config = dict(
    n_kv_head=1,
    norm_place='pre',
    positions='rope',
    lr_head=0.00549,
)
Each number is 500 + 25 x the weight over its row's rms, rounded and kept within 0 to 999. Layers, rows and columns count from 0. Numbers have three digits each. The size before them is the row's rms in percent of the matrix's.

# up: layer 2 MLP up, 704x256, rms 0.0832, rows 469-486, columns 0-255
# down: layer 2 MLP down (transposed), 704x256, rms 0.0778, rows 469-486, columns 0-255
# gate: layer 2 MLP gate, 704x256, rms 0.0834, rows 470-487, columns 0-255
up469 096:490517515496500514502469492490506522495475441494476481463528487526528529509472473510518524517521515491492530500507499465509498533509506482496504498503530515500482520510535539498498525512550481544455520483497459501445506517506484459492532467495484461455476495471504442467500509458493481463497577506517481532533542539455505452507512489485518522484492510501473494470491474521521522459460510504499486515494520502480491518509489534499530527485519510528504518534492501519493503517534480464536510519467519500508478512517492484474517475500520523458549507481462488471466511476481498530506478486484476497478517478470544517511450509513485509554532434518524547502485458473531515479515511523498490508527448512526490463490518506495483491485571537520488493517584457474477507513506527
down469 093:479489515532470449458473494541495469526512503478502456499529521531526561500486521498491542492503495492530507468512483527494488483541524493480502485522477544492483468494498507489477509531486511491583492518495520476512521484506513481468492512494506550458506480486520501518491503479526506511527514481480499483456529501510485534495479502506474478451499499523518504522516526529520501528483535470478518490527513479508496435551487452474562480545465464477477469529504495488439515506494540484495466464555519528466498470519539476525506510506500492468495531515570491489526493493470535500522521485551452503538464531504507499473532487496512475532498494479460471487446475443478521508509488488501491492519483465504492512470482541518518508500487478480524500527488480513523503532535492
gate470 085:490524418523548525566480503487513445512478514516493518503484508460504505516515511491508515518524471492481463530550460486480564456521469514507503477454474485536508506480492512492486522468515519528504506480513508510523526440536493504524485471523496498547500513483498523504514475484534491493531481485487510503520505481429467499501543508497448462533506453564516481505479486464499470511519495488526523545516481500524519509478503495497477547474508481483479480449501504525483521483493500492514459508478491524478495475524504493473464480502526513466469498481484478521464534491498500545530508549473493556509457485496521504478538529531528490518507512471538511471527519519489483502513522515513496494471528456501496481529477497489491443524498497518472502509511513452539537479519470
up470 088:543493519528502546492503475475501472525525479473507541497482491499512527480515506463489501510493515522484509557506475510538506516512508525519504471478498508513515513504486465520516515498460529455521521514537558531468496496488506517510516469507540515546503523508520526513481409523493448503496453520482503496510513480455487506511499512511524554505468497509498527481463509536474498469488505537484470460504487456493528554502466506472503506487523495475456485502543510492480475509445538468554479505500481473505496528493520458467495512525532542481519511478519503527465526492494478522508518494463464512452498485536561493523545480563516506490495495470524450501514489533515541490537455476502493491501492461465524515529492485494440475509487504503478496487478499527477504489481474
down470 088:502470514487473530504470516482541492511515510513506484490477496466510472488486514584442470520514516521517504483482506524524516437498525514571517507495486472555530511516513471504457486482522508476508503536464481520470476546453503497493528498510436534496480478494493492485474497472457483487480532502533467486552496519465507538494509470471485495449501518502496488497500503519486484514508481478536537528479466488535516540469547496506490541476490493482521530496469464508495522467489496507496483479499514545513515547522489533506435501490519421502483519535500450490511483536521492531518503495514512480536491512487482548519450526509517508486493482497454550472484510480525481485494491515506480529465522480460486532515519502525529508503478477462509504488522540493516511520493486
gate471 098:447515506524500499479530478494490502495521495492473501477535501476502467518507508490529508528500447518513464489541508504470450509495513513495500514525494508491492540487513509548454527484486501457482519543520523506460469506554520481510535479549527497479517477501534496490499490506529466539531510456508536486522476480490525485535480502482466520541529527508495502460499446485504446502492507490487481476492506528492487464488473496436495497485472498480540455534492500480514510469514501467509531469472507575517540537489483527515527468498491501500523516485441499493537507544501462529492522515529500453494498472570487456488552525506514495473489479498527522504468475488509501479489548447512458501512466531514498478539505481484484513550492472506483527544516491523502512503487528
up471 104:521524481496467455499497568496492488511510463530509528554494497487502515508531488489524466511481534549504492494523511523513500486531490507494497496481490481483515493544480501512509535519521472506487450514496550491509458489526522495514486490509505517522514541465464500482505451495493494463490474512479507485512498501496503517553518511544539510512451483525531522496502550482527486452554541479506499514532520527445486473526487461532484456485499522499494525527513494488465453495503502519466472474489504471512478572464453481538469480510469514531512496525510536514522511524485469489505533506501461562508503486475510478477488517490498505485433452492524465502494505521488491495527432518517494519468489495460480528515500508521461501482528488478449506509530511494512487460442504
down471 099:502476509523500518533483470518478517515542490465488495474523477482483509535491557511501518473505466462509487482527431450538478489499459495495479500546486478504500481486486494479479530452503531475511518484493486466498566545476506538489510482503467481445523490497512482492492482503488485518493541495469519506496517483484522519480453499479479504494549521488502565484506465499509503488466448520512489481480519476518478484442473503536507487518517459480527521551470490526510531489476509534548494530476516479487531482521505497470524510524516517499482500480507479525492471513514507523478509541476511507469514496543488496527550516506457507510567481465518515523473492530499549520475522467546486499556513506504512446477463503487521526485483504552485502541503474510467486536516476
gate472 088:491543496487516560520519506502506496523509468494493520505450472480497500455489500497499475496511520541498516476504510524552518472511490488541451461500458519481532498515498477507471465510451486501477509508490502500515464487513466468496508493519484489575485510474510527489525482454484482502519548546504477530476479462507457528524516491525501432504513486516480516528495549491473485524545492520526518459488462526486519497489494452508426458476451513493490514500524477485503498510528509505503500504502542468463505477506532523506511522487488555494457509492500505474495516525518522490504442501538510535465511524479432519497496524487501483556513496517530503492500515548495517518497486464555496539459532521498483510473480457495493507472488509523544526488501486525524512487547504
up472 099:491552510547510511557507514456476480478549521536507507499538470442479486470470534456545488494505466510541501452474502538522458518505505478523502482515473520491546525497487483539505508553443511492449463475534471532463474497486518429524500528468501489550515453483514501499459498533533542481467473527495529542506486516501502505518486482519500481473472526557505517513484504502452488495488495512492517463493527490516481510474489496478447498536513500511522506495501499502530475550524484528496523516499503472510482510489493478468439526541469476508507546499483560471496509456458506497473487512464509522525483526500507525484531481497491520478472512492509491496504488520469479501495481502508505516492549526488505501486494529479485493538489510501466505503518548494507520479505489
down472 105:513493465520491525490499535497505490480501532488508513502540491478476474480470495485570477459524452541540488472518502503524454518488502477473497516505491501509518545489473509503513532542488487486455489496527500521480522522462522471500488552501524527521522512483542508507413495535542569506528507519511523507502534541532524506521501445559523488469502510513517504500508497496476499500484454503512491485521515442515510482446496541488444447529495497477529513490494474486499444519476485515480520503473502464495516534486469500492462515499461510528464528490472565508503503493464488490488491492479513495517514494506514511499505499529492480468457508486515509505508481560493476472469491506514518524513537503510517504452509534453479453502474500505448510501509529482539522473488504
gate473 092:522498474494495470504515500504504495533529495492502480481518482516497532516459493554516513544511503505499487493480505483523541520530506494558444484488510521482522505524506522559461537489463489476496483521510485481517456500482476493461434523503524506541544452503505511505505516486456500494556483488479503464513507492483534510451533477479544449481500481532541495554530529519474498547480530524505517455481506508524495491522448470502508506480543505514496479507488468457549469452488485514535517536479471535497502495491498508447497481506515528507513519499465490457531474479506539485494535495534527489501475505472539531511490451464456479487506509482515458467491477481518471505488501504497479482447528496499493504477515450489491530552476478501510516524503516502522461514528485
up473 092:515546504523460469436487472550508464446512484532480498522457515498519526526511461434470474489503522546509502560518499514456502500550490536482513523512494494523492499458483474514488504494484491515504524466530495505508518497449509491507500480488509519487472506518511446553520497535509489479505516509530518504514538534472499488509507513505457461544516562485470504510463477472452523503505493483517487488503501529495539467528528473502519447487521531503484522490490533510510465514542461505445496472497476470500473535516492499519534477500490473491508509521493497524514466517498473485512513506473482479512524494540470516497461527541503557509462520537492509492529516503511515501493492507471487509513505467501544534458508488536458482460485441504453479489495480495506507545491520
down473 092:541544524504511495463478500487487472490524480523509531528476492467464513508489488490515502469483510500519505515508526485476426503526497523471503500498515501481492526510550473504510489470559510506553495462521547483494505517486511516532548522469488474478501509459530457539536515523471540511491485492527529531499462507500498494504525509517465536502541508510443474507484447499513489476498502527498490527498527509535499468501513535490510478499530492462510518500488562503518510548495492488449478501534473496510501504506493517503490466498434499485482460488535512535499536523506468487472473483439477486512520487521522487463435543507532542516483482505482537474533499466496492489498566529490475518521508470479506529477466506482469465436540503486475483506521461497504512471508489
gate474 081:464523542513541514511515532460517485533502498503503494506499506513524470500501490486515453504479450437481499506438501498495529532529507485509497510537512502521550501534441527490528504494472504487513518456502453504487477512471459508482531485506527505504498497481490540491535483499499552511501468510484479530558551441490509501487478490504473532519503530506501477514453483523508464454508550499553487504525480506531495511514487491518469507493510499505498502509470521480537472494484471543471494441463497487522483539521499502525488501500463482484528512510514520511516486520522494490506479505463497523489509502523483498510540506502496498539504502456549514496464513509513535458474486508448582527510484488456495509513460518493476457532518513504556457496479524520519492499462442
up474 097:536535488520455504501502507492492509495501502485455448480495519494520507526519441481467538507498522523528486509541484491532503521502503537465467496449524508491502509512494506526465493517521495521480486480498476502523496489506509469478497537467478497477472470469505464475514402500496543515519537530526540513488472515419506484485444470517544528517502486502474527461488529513503510536501507530516476494498517453525507500529504518475521531559508522486509511491491477520527503504535500484504508494472511542480534478503502544530500444510504474538504458493499532516501509525521443502515494446455499504497499489504470484521483517501505552502510490457471465488478471508481456489478529486507517511526505494546492463491493524520515504536528497455522453541527464492496534513506518
down474 093:473514475510449469458521485501501463477501523511505484468454513479515541525526471516475535491504511541541508529550488460536490493544524534453531481439485500475523490503484506486510441520494493521473475503535509498529488500506541451516481508476509516497470459491497481479469450496514493513525530489497542478484469510506501532470481501510533526480499500521503543448486518483493517492471476546517510460525497460520456493467492518480498531541505535483522512502470496500518522510537491485501536536494529542487536463494546535519494453542495510536505481523500502506502526524500448502489493465500525531482489492479460500509511519513514565502481503469442460503514468486481470487510505479508479477522497486523506447507521519498531535526491527485534459538467497490501527502517511
gate475 091:534517482546507485506481520487550521468507468479503474519500501511517496508481458494525455487500508491508445529538500523493504539489517496465496499476482510492524483455532490499464507492474491468452534513521490508494522490467465517511504485528473503458503482507491507486473518519470520529525490488475472535537519498472466498486554546475490530467470445503496492537480515527520530553476505518493517453472487488482493523531457500531498526520519526527546507447495479454546452525502486466490523520497485542488529482505518499458459501507494526509474486457534487519512478505499495488466510493466512495492509537505503505490489513471529492510491539485531479500564479516470498487486502512537500528519511530515461520524446489528523529510479410462496489538527511532502479479539474
up475 096:496510459460471517510511471505477468471530498457529525479464554446533467500470475468445500481496512462485507509436533482477488514469511472540524497534487509559529513521493497519513475524475483466491485499465496468501474529472456476528492559506522507488535530502484467500529497515524475447465526515448504492491477510535499506496494491518482484467517500516487561487486499491499498503477480491532499537461519527517466497492476515513499463496493513531482508535488543504481507508518483516512514527535494532536487473471470537497539534508511492478538516554503497503520497494493491453503491483531485520496491462477520506500517525561528461497495487494479502459524522497503500509514497508550564500519457537484480529516469472477526523485526513517502472527530511511499487509435501
down475 098:480496468476504515485493498507510500473494463502526483523442523461545484526502487475438511523518542475459523497501483473479521484489500514566551470548506494559529515521483498509530467547468495461505482498471471458522489513492527471511533523499494472464493491519486461501519511549498520509487520527468508495485487548509509546503481527551461475475502532474545499508511479503495493476519482516492484529453514487516490475481534516496481465484508528522456517522494522526517495473542510514482560472537509488512485547485475502522493513485504513471506503517494499514532513457507475486510493484535481516495503483462529479505494452528517480500446436527461459527539506495489473487478510543498515482491482525495479472498537477501480518497462550498477535520537477484488474518471523
gate476 085:500467493484546477478502535545511476539527514457544489564525460493474524540524500499490494504509494508522471508502496494528455479529514472516487479511552519517496487529483509482534517519496498502489484465514502497515466481473529526517503513453508501518562512497511531499514533482494479492472482501490550493506458476528492446469489500534512475533493495505538473455463512479482438489538501501495471527511515492483482522500539460561508562500480518456470445483487493509508512548480484478479455489463496491477478507533508499549540548512474457482472472533498502477513520486544487483497488492502464535515499540448478472520529480473524539482509486463523512499481502483450530499470484500480518520476505486517531499493514477503505448511521502512538518508498485497511480506482534
up476 088:520499476555482506473490448510491521499495486570490498511496496490522482473549530527486509526501522520489498477490487495521497517502490517456482507514454491480498495451485474544478487498558460515481464493504477478465520496560512465503522518473477469538526479488486526500458527470521486556511468519525488476483482496524499514513529551475469450486543493464508481500497511469512516542501513532481565462481444470508530518495461467484525516496494505529504542535459506519501501456487498531501479535497494531497509513513529506484479507492533452518533509518531522489513507506484477455533512497521514494508496461509499533510466505505464492516452529533465498462525550490546460470476469518466526498480514497466480470514491474483472500491452525498477518477493526508524511496501477
down476 087:500538493505514538489500513488482491533521491485501461472466549502556494501480513533508503493499487513519501505501461515492518539485496537488512515497484458505504514494501479538477521498521523501478515497522512481497490509508514486523480490478452496449520496474535490490508562506513553495473494516479480458534478519511492540512532509509547493516534497484542486460499506499466511493505488476493501515497500476490526493509503454517507495477463521495566464487496478522555531502492462512520486541504548503502469504526538481464506526495501440495544478516558489462490490517530472505468532548511518521498524509503455550483508458520501452545451475499484492492486495445509458494452500512439534520506486464486480441484481463484501498523496522474483481460510532501499545493545468
gate477 097:485504519526543457513517489515512469518481519520473502467521527465530474512435522516471474495516539477466506514555456487485510514494509495505525471474494463489489500533501544522474500507478464464532472485522482506488480491490491494489532508487490508519485505498507492476456510462477446474482534547466479505494473464462493490499480501479489524494500486545534507510479485540498470508497506503516503486501438528501520542495501485532526474524469489513498480490491515514460521458532483505450477519471519472549486551478535577531507545495495538470469534495551530489498505525514529523456493472475522502536523465502482539521509467529531495522456475473519481517493500522483525526491502506482508498492500471489506460510522532476528502525496494530429511505459496461514510516538489
up477 107:492516494492486473476493496481466487552476491508525475479501519530517499449507483498497494466457502461509553503501479507485509485524489474504508442549486528538496469467455467524553505518538513513483461502484510498471467494474496532543495520499469494488523542496510462466514482521462470476458491479500504528565517512486518469522500488510519501452488497464550501526489517452553529523537475459474490579571524494514466504556491534476510490511546488493499516463491501457476492509511503493489515499486489493503509520505477467494509525505436473485479475481518509548488537533526516526472512519494511500469484464532552484511529512479503504486476502465509524483549499491540526491488521528471498508502480507511500489503503534520473499521487489490486493471468506528487543505480489
down477 100:495466519524488530539454523510558514486443486520489505497513492481443510500486508475483516537498498533520500482546505456513513511504486523456522577492513452471512518512477502516477509481517507494501563507488527514482526533493530478437493488444496503474487486512493505508506505501518534510529488476523474447454515482505496548464512511499504462570528477521482465514560511503488476494473520506483502495490455489477518493494499502496524519545518543492517488492502501519484523515476491498541496524523480500502503493501464493461491453500542487528511487508503487471533468470495489503504519500500507534495487550487470464507452494486517486495519513553477497554466494499486467478490479493521487474512536483483504540496479422541538489456495522509524498551505477470511499492491531
gate478 110:496515427479541532520469522478536491478493499500505503491505528490498513498446535559416476474519524469478502524502505524505520550518492495517472507565503510482549493469494467501477500501474499496482529532483536517503520526524505533513492512489529474506519491495517505495538485450477457508525527479491529480503476513490472460484506537527479498506542505521513505489503500514513509458483480512528507531523496491491498496512500508506500462495490512504487522528479469512497540490455458461542478502431513515522472448523500517468491442505507496492493486488480494480483521513495484510479508457500519497556519458513502499445457486432454503450521514460493497538488496477501505498541501551515525508458497487519472468502509516496512544453497497535485497481456520475518509510505515
up478 111:488516538539468507498485540451515465570479497466477480464540504475508508473505482507559508466502501481488539522497482478462507520524465536506507509498515505513528489515503526506472484473499477480482474509459462510542543547481490506504489444498524498467504481490518515496502493496495484491500497505465515472532472494508470461521495519545444514472483548533529516492473510518477495516487508457505499513496446490504511495524496553486556470518522496525532488522478475465468466511544479466500505487532494478473520478496526494500528526470517462520472496509521544543464534516490442501453475528494486537477502501505510477543482468483495518512474504495495504536466508508555510520465484483503494484542508513509496525505489534499466484552528490528485493482515541523516527468561485
down478 114:512490532530483493501531489476521480528493504491483510501502493503475500499494535495514487488500493504501511438473485459495484483557506554514504506493486528515502486509539488483540465497509532495529462490476438525521513519531493484540508457512481494487509524486477537465473522539520523453520492520468515493532480464509487520484484486476468501444470512511508511514506531481476489556513492470487515497481497498485488494521468501511510485530532506496512474521495501491515442501541492484503519460546496452487561483455528474482517470538482478501507492487499483485478516482487463505446513515513452517494506510515522496549493523520503514557426517502480481473497480523534508481450531487517467523577530505466513483493548541531483479568522514499484512516505506530513487464520458
gate479 100:496509480509517511493510539442509481494517503481503498467462527528518526475464503551513521475547516491480523541442479480467492512496457512481468480534549503537491465466532504508511523497502494558513495498499456489503538494453492488497500481470511479523540489506534517507511495465501487486514547487441541519484491509461488512503487499526475473502504553498519512550501490460551486524487466456513475495468476477528520481471483490531485536495520512487517513501516478503504492497477485546522485487536482496562468498503505512506546469508534479475491510480528445446467521490494521521462491485440510503529523501529524532503535510505560479494523483459492531491471490512471495475512476502487517500463511474470537496493480495496562514514486447508502517511494514529523546507513514
up479 105:480540507473509474516476452505504522501514443539503513511462491509525478520536483523514509527490503490516478488548501526475502395522472505489490523500513509442467488496527504482503528492518467494518528510550488551511511487518506519474533478466504537501452515512509523489505488493510483486534546541499494488490461488489528476518531509473483465470474544492496524485531494548489488495506544504494460508494479473515513490561541525525532475481489472456450522491472512492518480507512506508481486497536507476498525502506507501478487461488473514479536506505492485470481486520473503482485504497504504505550537473422455468492482488536483511503520516517522529475460487540497526533472511480518493472490483542499495523479530509447476532537512498507488510540482496492522558497540535
down479 099:497544532501521523449535502560534483480466535525513481512512504465466530510504492475482515492534483495504432490515474517492493526542515499446525524489446536510510526519501494457492483504492511471476510504498542491500502538485496488527508483519500509475476470518473482553499544474529475503546471513526497530520523460514478498469524526501495487470462517508450500484489520494476484485504479497464493485493502564470477525510511538523495470495476488532523476489455504524516509503495491504480521467497524529470495480478520513493478507488491518480487526481463518533562461499454492479494509474517502511454479524528510493510484510506431498505488552512516499532500476475474511510515514487493490538556522504512442480510520497584422482487514512488507536509528489509493502482515484
gate480 100:494528512441481498503478434499463496536482483553493500493555525542534484461524480487480461517479502505477503501534488495498455493488490454550507510495533462520499500456495483493481504548463484529526538478493488500486462514519484500491485510503507504457495482509494465464500511462531525510482512505520484445514471543487483464530483500477497485506454485549502481518495535477518493527483495530555529461502522511494481493510527579487470466461497555520492503521491489510517537501489501499511492504502517490472512470490492470453546489501481503533527472545518479491508468485483508501492510510509545518475508511455505467461490486517503464512523468480497515540516488503521483532493529462471512487505497471501540475521503476520491454533488525489496518514548556471515522522459544
up480 107:502517563515480454445472529529462496467473456531486478485524486510504487499457501498486508553506502552487539500502504524512520516536468506473466480483527488510496528515529479507488569500501511505505555490467499540512497488446507496483526494472485485476536492512513481507486478490480490505535529498455529468568498522469512468498481500517514487521475515496507512485459520542487503542506479492503528461505567522495517537496478475484496472473512509522500525544437504501511466496487503512503455459535502465462474513499471519539486512541536514508511499505493494511474521547505480506471521488476545488530520541464530490494501538535475447475479505529484476504488452511498453510545536479463483515519488523490514549503502477514500487504507509453465494506487505515485522508501504
down480 099:517493464457465516534549493485529525483515541476490474494482491479538529466527537514504486480545481473511435483495491497455497497450534503502510486509509499507481467475521503547502476550493474496499491532502463466498482518482473532522507484534472502527458492493499517491494495518515480487484510467523438490521492486526511463510511503457519504498546457454505492501504468488509530460495506457500513566504491460522475454491504537540492493479489473476503544494533491516518518480489498473484497507508510474500531510475494492525534512522547553452484521535509513472550471476473529486519501503493478513528447542554497512487494511470518557514506489465526529493504491479501532481446539530469517531497504543510496486496530510520484484519481508527480471519537486500528474490491538
gate481 102:477462512515495469487531481528449505558550492509482491509512472489485512520484532488446469507473481489464469478433473507541482509482500544556507477516479470484513486529465495475522499495533474487518509481529469483487486519500501462502534468515500488501495512444493466495515553543496494475479502529486461536494510499515542533496457508501459476497493500528498507485493505430502545512488557522532527478514508498482502483485460523507451539490519561479472505521503510516525499496504499509526518510548547484499493514494486526509512509455451491456487518479523517503500456477513511494544473518488483530485503518478489524522535457487529504511536493469506525526535489484478498523500480548471545494491512482515501531522493508490521485525544489494516471516477531480551538489472474
up481 108:539497532562488474485531505494471497507532478464516507508469475516504512555478480534471488510514458518512473477467497538498466498514485538516562541514519473497507486469551497500533512463526556475490510520541530507501508498540519509446533482492512500512516499485474495505479512504546508488463503541511527491470465467508507484504486523539495495477484502508488503433491490498454558520465493486479518502460501489483515524482441518499510542533466490486521474462471505505513515509494528501453471508519501507483530514503490481508526515496489509473521512530488477499467494499483496534466443533485520474498504483473517548513496494462534500467519500528537492437470457517529478516469461506489459498522477475466527518450523492509477458496511524483503539480485530469496530525509496
down481 097:474491511442516546487491513539545489497482521519529467525479536494516508458481509471551498489556514501521552524555546512469513480505493493460466525469500508503501528487536526496453496524461496518481467484425523501517490492482493474493490494507491482497524504530474504465508490509501526548493440459480494466492493511475500471551553510460499523457487505507512513513504504556529469469510476508459489517482466500505500519480506459516569510496522521508510455457517494509487535502507467491492530493480476510519500503478540513494494493522540517579493528514532493480517515524481467505467532448516518472508514524473465462484483532485473504521496479528475482489474523519495489504535524486501450500526500509523494494502491513533495507478489496468481486483531511461511480507543506
gate482 100:518550500541489483507476533474498502501535533516514502529457532498531492513463556529504507525499493505507477474486495510477522530459527527528495508524474461465520498479499491521526505501492449503495451496498512526564484447537520457497502524527491462483508517485489534529506486509478443511530472512479536483492515490505515532490565486536519551507460513472505472499495491496495490502506484495473509540515524499519477480490490447463485487467506509485493478494490472522530481450516464502518507520561497505530493488472461533523515509491510524540488498484523441501528469517511460516487453530516503471497527496479510526446508537517500485492474503520509533522528466480517468521495457492495473515496492562493466494497542494512557472456502514545507525486512517484498478489448485
up482 107:483524470505512469496530433499484508482507548496498543517477484495504482497513481531519489532498501483506496523488516502485499506465503489492520573463547498481477507493562478486488525460481472534513484520516517474502494512474478494510486488524536534529517458491510528516505474530486514501490530501490477465512506498475527487503477472450485546521553513501529465527552482476507522509491434523550461535485485477486458522493447566538485529445452483497512512475493473475520485476484496518510485479478475507525488516506501452468489491507504523480454506498522487473468507538494526533528479480486503520507510499516495530532481508467526526525494479501476552515512521454510552530499517503507512484488494511528502475488456530476531485493505515472502548514509467515551470493449525
down482 104:499538464506506484512510476455474526505474491506504542533486426512500489475504495510516484541485516492468514505503519475478482530443524498523520519515463542501485496421503480535493530488486504543489460500515560493476516497507512520501484511510536501471555495513514511501517435496492546513495547520487487476508520541515542492455465474483497560516530542496520443525522485500524486519507483500467478498470487480488486493511438512489511489481464504487500529475488491484494515510512511500542540525493490492502499458474501484468476469496529520507528506459492485504472531505529550528524447514496499504521548530518486494510527479511511506510479455487474513507503506473521519498500475527462536472492475552498496467508484502459513508510516500487488553521489469527508455461456545
gate483 101:534521496486497472506519488539481513510488537502557538507546562520497503466530567504519499498448497524538532498537490492491517490473532530498446506494485508469465495480549499476495501521507471491473513474469469539508488510468507479526502537494466539490464493457472485506520501462519495524541523524474521523504455505498475530468493501530527517505449504496520535514482504479477534434463502543504461528512517514513481512495474507523450482538528507510516518485516503488499466462483511494497501480498488505484454512483506535485491523507545540489537510473542472508480468450508512483515516500501504479499536519483509511534537487475443473528501551479493493446499506492491475480509485489510498464485496493487529533487525530521509477522457479486509498485528527504507479443444479
up483 098:493512466495483524506512454506455457524460501528546509450497554518476527517462521536465488455454460501469504501491522524466538505475521514499526534545478530500460505503484492532476509514499504486504518541440525520491497479516549506523527493500469505454490467500532527518479473464478511498478519543476508475499475498535487504536476487528497526487494500489559483536509449512488462553478518515482498472510474506494473506480499492484517517487469493458506487495515493498507473499494489491504486494467499526509531527531516523513487521487528538484565520501543505526486458471516526495507544488530512483513527450545490516495506516483530513440515456459458538506531518513517495512480460483460488498496480484500502526449517505508485503488503501466526520502512433510530525474488503
down483 095:475499500469538528493499546480512477487527455495443441502476481485521522481477461487472518485544519487510464487495520503494457481546484465520515465491514488512565526501484506528529515502513496528535494494544515488472490486526490523483498527488510487525555501537489517473487471544500484454454471476538469451500542503494507472497479503476518489486527494493455523505523516516527499523511499491499532489482506466490459462524505524497540548510505460486517486503473509502473533521496491462516479526483519445489480494510497471491513463492478489501480505526505514479511507568521457517438506486491552534535480486495483474476493509519535507494471500563518499502490482507490531549541529499527515536484458498490499505506465465500528486490540525509505509513524513513458486510563468
gate484 104:526497455508525484503505516501513532524475485458500513514514559511478461474548495544501483513497484489477516550527505482499508520490466486517463544452483532517485436506504527521498505493483492506493509498531478483492517495498492477514513488466475514500510518494526495533534458504480490496490495462499485491479500516484522547478497544478512506462495495500507503485519493517513540497484524546510507515502517461498501478505461543489518463506481498488452497459484519476487487492503468468536493501512479497497461473496560550475504460453518496499517461477532539538524521515546463490477471501468484520513511499529512518481440465464511533509478554470518507491492522491448508497503482507528498473460505519513472572447461555496512474511514567509500488489475522525534515478556496
up484 109:511491503475526481515496487516491509498566542508473471509520527518487463485457491532527505476476497502508489577490533471510474504526539515499480503540457493501461464498499478507520500513499474487499502534550518502495471503483492482514514516491486497512455496533510448521475511499515482505533470503521494494444551513477519502512512483509481454478488486483500496525472535537569518490520440506470497494522492516465493504510466494521493547511465545503463535494524494507492509458463496515498473489509502529500443573509503472490494475494490502506503459468431503493502486450519489485491492493524505504505493508496501509473526545465505562474486491517517530482483504509525528518478502492499505527552504493508497454511525515464481531512495536490497539437547526517456517551488520
down484 107:485526517478488488451505507508485505510497567514508484452469486481512508536481455471464509463510550467487498485501498501486485519512498510477486514536550492482525495480510490449494497523470538482491509516457524524510512515546472517480489475519509465477503501511500495490510546464503474505493519485499506506483434491520432443495549492522485505505537513480508459499538472515494454531481511454509498460470437511506525545512527471541488517497535519531536512503529505504508482515542528495487489543505543499500493504465471513547521534555524513526501520488538479482495489514474516481505517494499507506483532520494491487529572532508511484520501494474489531500538479484470492515514477471500528507475495455492548476567522491489479458515480461461472510489512480490503497501463496
gate485 104:502520470469524495487522516509511484517502445545492466473485443461495511509537480478509531515527496523518509544491476536538438545514474497506472466497500496481534469506494497517502486515493533466511486522516519526527538504497518483499504509496514521482506512505443543472469528489477531519516482497508506490491483534513542472480532496471495514498522499518497499483488504501476524514522509431507499494514484442492521465496467534494474496485500463504485492506469486470488547492505496464458517520496491486536486482474532490483498522489538516500512492494493532447480468516496495529547476535511543543475496459492495449532499521557489533479554540472508491572494505492489534504485475519497470518526504539491499467490435483473523439468466495475496484505536517503519546504500467
up485 095:505507509559452512495481514460491532523513528507521523507440509501533499485505477546472493467456472510490473468519507514528503471508499542452492534510468492519510521508502465521488463504523478479510475548513523482495509513465503450497504504463499513501453460549501510510483499499470497464532517531512470493536520495492496528534443457524509507479450515515488473477466473486499471548508503486503528548496547518499492508505504485504556455525504483549450523511522474510530459497540526519485511497514503522504508514509528537509507528538480490495524480514495515457477523502503500546475458524502497547518493457533500497478491518472492470470512482525471551507553467500471476541470518459494498557487513488471488494476491486489536469505512497493526527518498487443489496501525494
down485 101:507513494452494502499474513510528497514503480505513504476523442448504487510547496494488518502507478534501534475540479538541471534531511505476477531518504482484525494518487549513519441533494488461478457515507480498520511530490514492515545510489561514480515501500506489478520525492481533548500520536531536507479455515527564477522511504497513496507490496519501509500463503500521546496539496478558493472460497452543520490466484492473494494524483493500491498486481463445487521473494507462455498517511516504508538502493536512471492514505533513504507501495496486441495518508509440548503459580518513504471455479484491462490477506506477508488546540485481515527493492518500501458442501533458480499496491524476491470500453514464528484457484487463506510509522492498507527489532478
gate486 109:488483579554535459482489501498527502510508512463524514492499485505495505506542477471520475491499494497495509523512472529484500505493488546515487500494482519451513515490501494506510447528482510476467526511527482477502491491540471528537551537477497470495468514483475480453500473499477500480463487514505473474520489477554543544482506448480485553457513497496488463450528469493480540471489458473472472509514531513485525514504501499451486459542512536499526497494493544514543467458525520494468490443491504517526472491509509514528538517470485482528500482522530487499460518505501456543479516540520473517498517508484505555502502471498488500516470549518475516508522507475529470512505496488527480551509527488524534446500530491486508504509469479464460493477528510484531493490471523
up486 106:496520480499484478503517501482497453516476525466519507479504513444499531468474503460513500508482517482484501537525519508505485482483434536497466487507469557480548514493514470474469485536501514512487504508500486530562518494488497505515479500477538460518527458554482504535552486526487487492473519527493483502492516524488500527516494482509540478489499513459499485500505447523511496498452521518521532491546477477510508510502497489480443526528445531518457509504521566537477511488506497533504470472460497460496502472493469523482486450493520534510522487486492513450509512512520494481509505511493492502491492488522498494579512443500562498543446552483537509491502536529525511472466442487468495502489480474519487488505505518495502511521513487485491455509524536474491468523502503
down486 106:489504492492503531518526475520465522483501472498463510556528518463499509468504496542541530507526479527510470467507498490531495520483504474525528481475473503518490492466494483498514515471524504520516505481505522479492534483496557465510473513499524491482484563525509496528531505487515521508505456484515504522445465510441488497470472586495519459502492517513497533515474529501499465487533507495538548462487516479462459469488522491536532533465489468506485524529517531479461547511499435500494507552498466553497521508462505503491488494510509500482462518515487494490464468494516526505512450476460520499490479486560495461469506506486484524457534486468500466474500494496535467507475532517488525474519546526468481538493509488527509532495502524517506507479495533508475448512483509
gate487 073:490523511500508497498477534491469460486444535483486548453466487507515492458498532515502456512509448492531496506498512491459490486519493505490496472511481536542526515474515486525523524498502503510474535471470498489487503481467531495475451512472515503476557535513473488497498499483497477518464567511520479476482440506510531511498496476528503537476513521452499499484537506539485494517504499499479464523490530489476525473492545508512505511520459506582497474531516533487516482495465484469501506503475501476491501535481484477468484485511506509479541465464511522465541480563468502472524476488495513527514514488496519522505497523526460525523462513558504487510521487523475490538530442463523484524518495525486480535500434507539468491492509494519529475516526488514433483487499502